config = dict(
    n_layer=9,
    d_model=256,
    n_head=4,
    n_kv_head=4,
    head_dim=64,
    d_mlp=1024,
    vocab_size=568,
    activation='tanh_gelu',
    norm='layernorm',
    norm_place='pre',
    norm_eps=1e-06,
    positions='learned',
    qk_norm=False,
    attn_scale=0.125,
    bias='all',
    tie_embeddings=True,
    parallel_block=False,
    init='normal',
    init_std_qkv=0.0253,
    init_std_o=0.00597,
    init_std_up=0.0253,
    init_std_down=0.00298,
    optimizer='adamw',
    lr=0.00127,
    lr_mult_qkv=0.4,
    beta1=0.9,
    beta2=0.98,
    lr_head=0.00348,
    grad_clip=1.0,
    warmup_steps=414,
    schedule='wsd',
    decay_fraction=1.0,
    decay_shape='linear',
    final_lr_fraction=0.1,
    batch_tokens=[16384, 32768, 49152],
    seq_len=768,
    doc_mask=True,
    train_tokens=208500000,
    steps=7013,
    dataset='wikipedia_en',
)
Each number is 128 + 32 x the weight over the matrix's rms, rounded and kept within 0 to 255. Layers, rows and columns count from 0. Numbers have three digits each.

# layer 6 MLP up, 1024x256, rms 0.0538, rows 1001-1023, columns 0-63
114128116140104134169178148068127123134168154077111094119129136115084150071113149119118136129142120135089134159202173169126147176120113130140066120111125171085109121065134166099126112158105077
106153129125124121173158171130118160124150159131088189133115128124119140101116156118138136111167107148163093123159122111167114112120149151099095114101130156097185156080167130091166140164135132
117180175061135162186132115162150141125144180136111110144199154184066092081131162101148132152142147107174067165180157187140108048157173149092118149158118184119136094094197090051095128113112174
112164113079140116176149112146146238125104121096112109121089128064068127164143135116133090179147152166101116132117134162095090123080123141124095138074097143132181129079122142151136129117163142
118078115137159152128168166160109161154130120097174093158099126161157124120077126127102121180151118152132100124124114152164151135116110092116142145139118127177147160117123116157144097171061116
139141001101141093112120161072134156206179184089097152109091118067159169124111153085142142172191120215122104139110094120098155073139106078071128105157138121148101114109154183131132116080111184
161166112121115102144151182108117102225152107106119170180166137128125129119157181121103131172074057150166142126151166107131171106142102109092094132096054127102116105155124138142224140138141196
124156070143108153090175144106197082182140160120102143199131124137172108182079148136120109145122106139143157120113203106137171141130128115082115148179077090182109115191191116087131115109116152
097138118149148189129109159158140143111140115078168141117122174136076127146106149138148099127138135099180094146127139090137129088146118095138147100130145155137188203148132127076143124155065146
153182131157191092098153134155115143167144170133154100105178098137047170103139112098138079101148123105121130150166123166093151067109098151105118130122137174117136122100144140163160133110119128
050103139135190123143083130217146112126136102064143093125131102122077100174143142065172116172137124094149108127221176115122121097058111130053136166092134102142144127094161075073143045174110082
139153102143139083127123162094146147131148146131174129143200120169073057097104141123145147139130059164147107163141150128093156075163057121069131084087100099133144113124172120176148087119132116
217083097108105048079210127104170101161170142167158111139111160119096134114052110104080134164145091143127094152148117131107160147110169094152060108108073109189117103154153143120158139126131044
169166137116125107137152144149176149130160144144092097150120113130142079111090136149109082140127124109118069120146165159063120137051140149107143110129144110202155130168135146111147086086095157
168110103072086097116117167089075107181170096136161085147133136138127088114123117116074064148138091089149089181144119121164185116087123101092152178084110158207141153132136141140129129142100141
088152130139199150141182185175136132137158140165160125160098119114079185234128143112153075151162104096106137153124178085117139161076124133052160094097080099098130117122178112153161092140091125
099144125090204110161120174134121196132153122115146069139138042095080106121129124118173118118184059124127104150173129170128119111098098090119143214070070173128195130135130156141141124170089156
137127049131100084099110154176234119144123148131172196157194059129114126084149168128121091138153072147098129165138117128181195076158042117111141162078133142110136145127155137153096097172135125
143184107093123130071087129123166108180166140156129127170118101031086113167109144128109098133126119149144115184147147129120174103112154150106114139152147158176127158143143145136123086134108133
105125140124091119105148111139124143124133115121136133168106196066109147147127141084129155102164072147124163123149186107153153106107122179154095108104156150152163131122140142065226044115116126
149130134124142135132155097202167185100146188106116136087143096175131125112166121135131137157163047118086135147104160156125121115113077151194060152137084140193122161137175126098124052118120111
206155063132127103095119121165116109130208155114151122107144113150101086104112195169111086094162085132155093137174097153116136126115100117101127075135100103157155126143151100123105144137052138
130174098110167133121145150146095192149116167141191063142134077140180121139130104146116135147111083165147052173071111154098111041115160123193119110054148131156129158093182105077157111008090141
# layer 6 MLP down (transposed), 1024x256, rms 0.0524, rows 1001-1023, columns 0-63
132141145186098135155071112143144092112120126149125077136088127116159122104063138144174105177133164084118122089151150153176082148133142077092106157130138176128123106115146102155103158140161088
108136132103130114166128144109128127110098087114101117111137113130110191146151120095123074066075153133137147120138116106152115128148119055143156145140184142053137103154133081140131089110138125
182108110146147137076056153099097073183139105084129135126135111121172084158156135054133114181125131110156164130107123156125147157176095140116136144142112151179077160126109088118081110125141127
145153129117121119083125096071136048119152157124130110176088087183150067131087173160137110115174107127144108161176175148109153123103122094175138104159147144132077095206200070199145162128122117
119063113144110148100152077138102158098125199054125100070145060160085111124173177127133129142107165113140147110166206133129152137133139140115143138176177105132130121105118160080147123140179157
165145110097080124147115071140076136196097117127127128199130179147098099141106144199120148091055073125114174125075135103093093160080159130103104113106143110100100162128171123132147062120165135
089215142154146129111174124035125107084102119158185096134160171158215083095075083109097128083169125139130101111104081132150133143106163092138135127126116144105096099125121203078157195133084128
158155118123164132131131153100091171154118152128135118132129146061151102129116125141123109093176117164161151091141106128123094119091123157183145110159139112134115152106128103104141136112111138
114084144190086085135132196136135098169163136146155178149094122105154094101072200163093141115118135119122113126145099107121132101114124095150149147134176144110078042151127114135185138104141148
153142099176143078108089151110173104107104121116123127106172129140140112080139161140177200106147189156143189112169133135148116129112134120172128130127182147133107124090154154160053113121135075
101166124123116177161112150139168094144187122130074160110129160138188160146104142118151131133130056125179124125130118160169145125127093116144149093109183134151194124208122107090127106139124102
065128052081130204164160097139158158159118132110118085122121161130111118093031127170107115103081138119162103101206131110134158193135155110150124120115140119078136116173127070142207083074168159
136112091111151164113107133123110213139111110150183120131120097099103156178139099139103154082102151145116115098140100132174133108062181125094065159079153121129158184112106089129125103102098102
113135155120132103161106161120165143196154143099163163136131087106121148107138115088111148103195072116133140198127064107182192107147045097062094182183047136105094140128212151170162130161132101
111124185143134120120097137097150113102079097116153084126110143093141124121133129126140112115137130128092151188092118147150142185138145150108123098106210105084162141110105196127107117139150074
158157169090189062142119118154177107125192122102177165102168142159126135087138126155180120146148125157097169123140100165103147097067119133109157138095096139115170136119191131165156165191121121
169129170122106075081093109161114127093096088180181049149161156126127065157115110101233190132043099133129191172065090182119096107099119143069150095168178084115172083234101115111153132113025074
145107130099177097143094146130135161136126078141143151121118138121109126197136098122138090085087110174148109102098162137141103164168136136135153117120079086100177151102096112122099172085147114
122043148083127163082085110040195109165175188202137124067131169092140145057032160107125120154066120129147190196155130081082181112148124140126108140161104145204148080069109135081158079128094115
109106151139119142165134127100088123099131176123177090144139150154115149148100135134103138131077158119130101135089097161127128143100120134148126175120125148160082126102122057117118142118140155
121133175145145156118119079168153161093066145128128140157154152102185074168114084168153122161120100186096161113151162100128137136171154195122175138100092181137171129114116136116105102187125133
112073120115175146098113059132092141185110105121097095149158130139102129124100050123076080057156113108093198138157124165153130207179152037127163122089116127116156089110061107156167123066168117
071176089133200072115130182127109101057086178211104113132105107126152114138154159166090067095112109172076084198055144062118090138135108149184138120176163175146104120132107119153173162126133096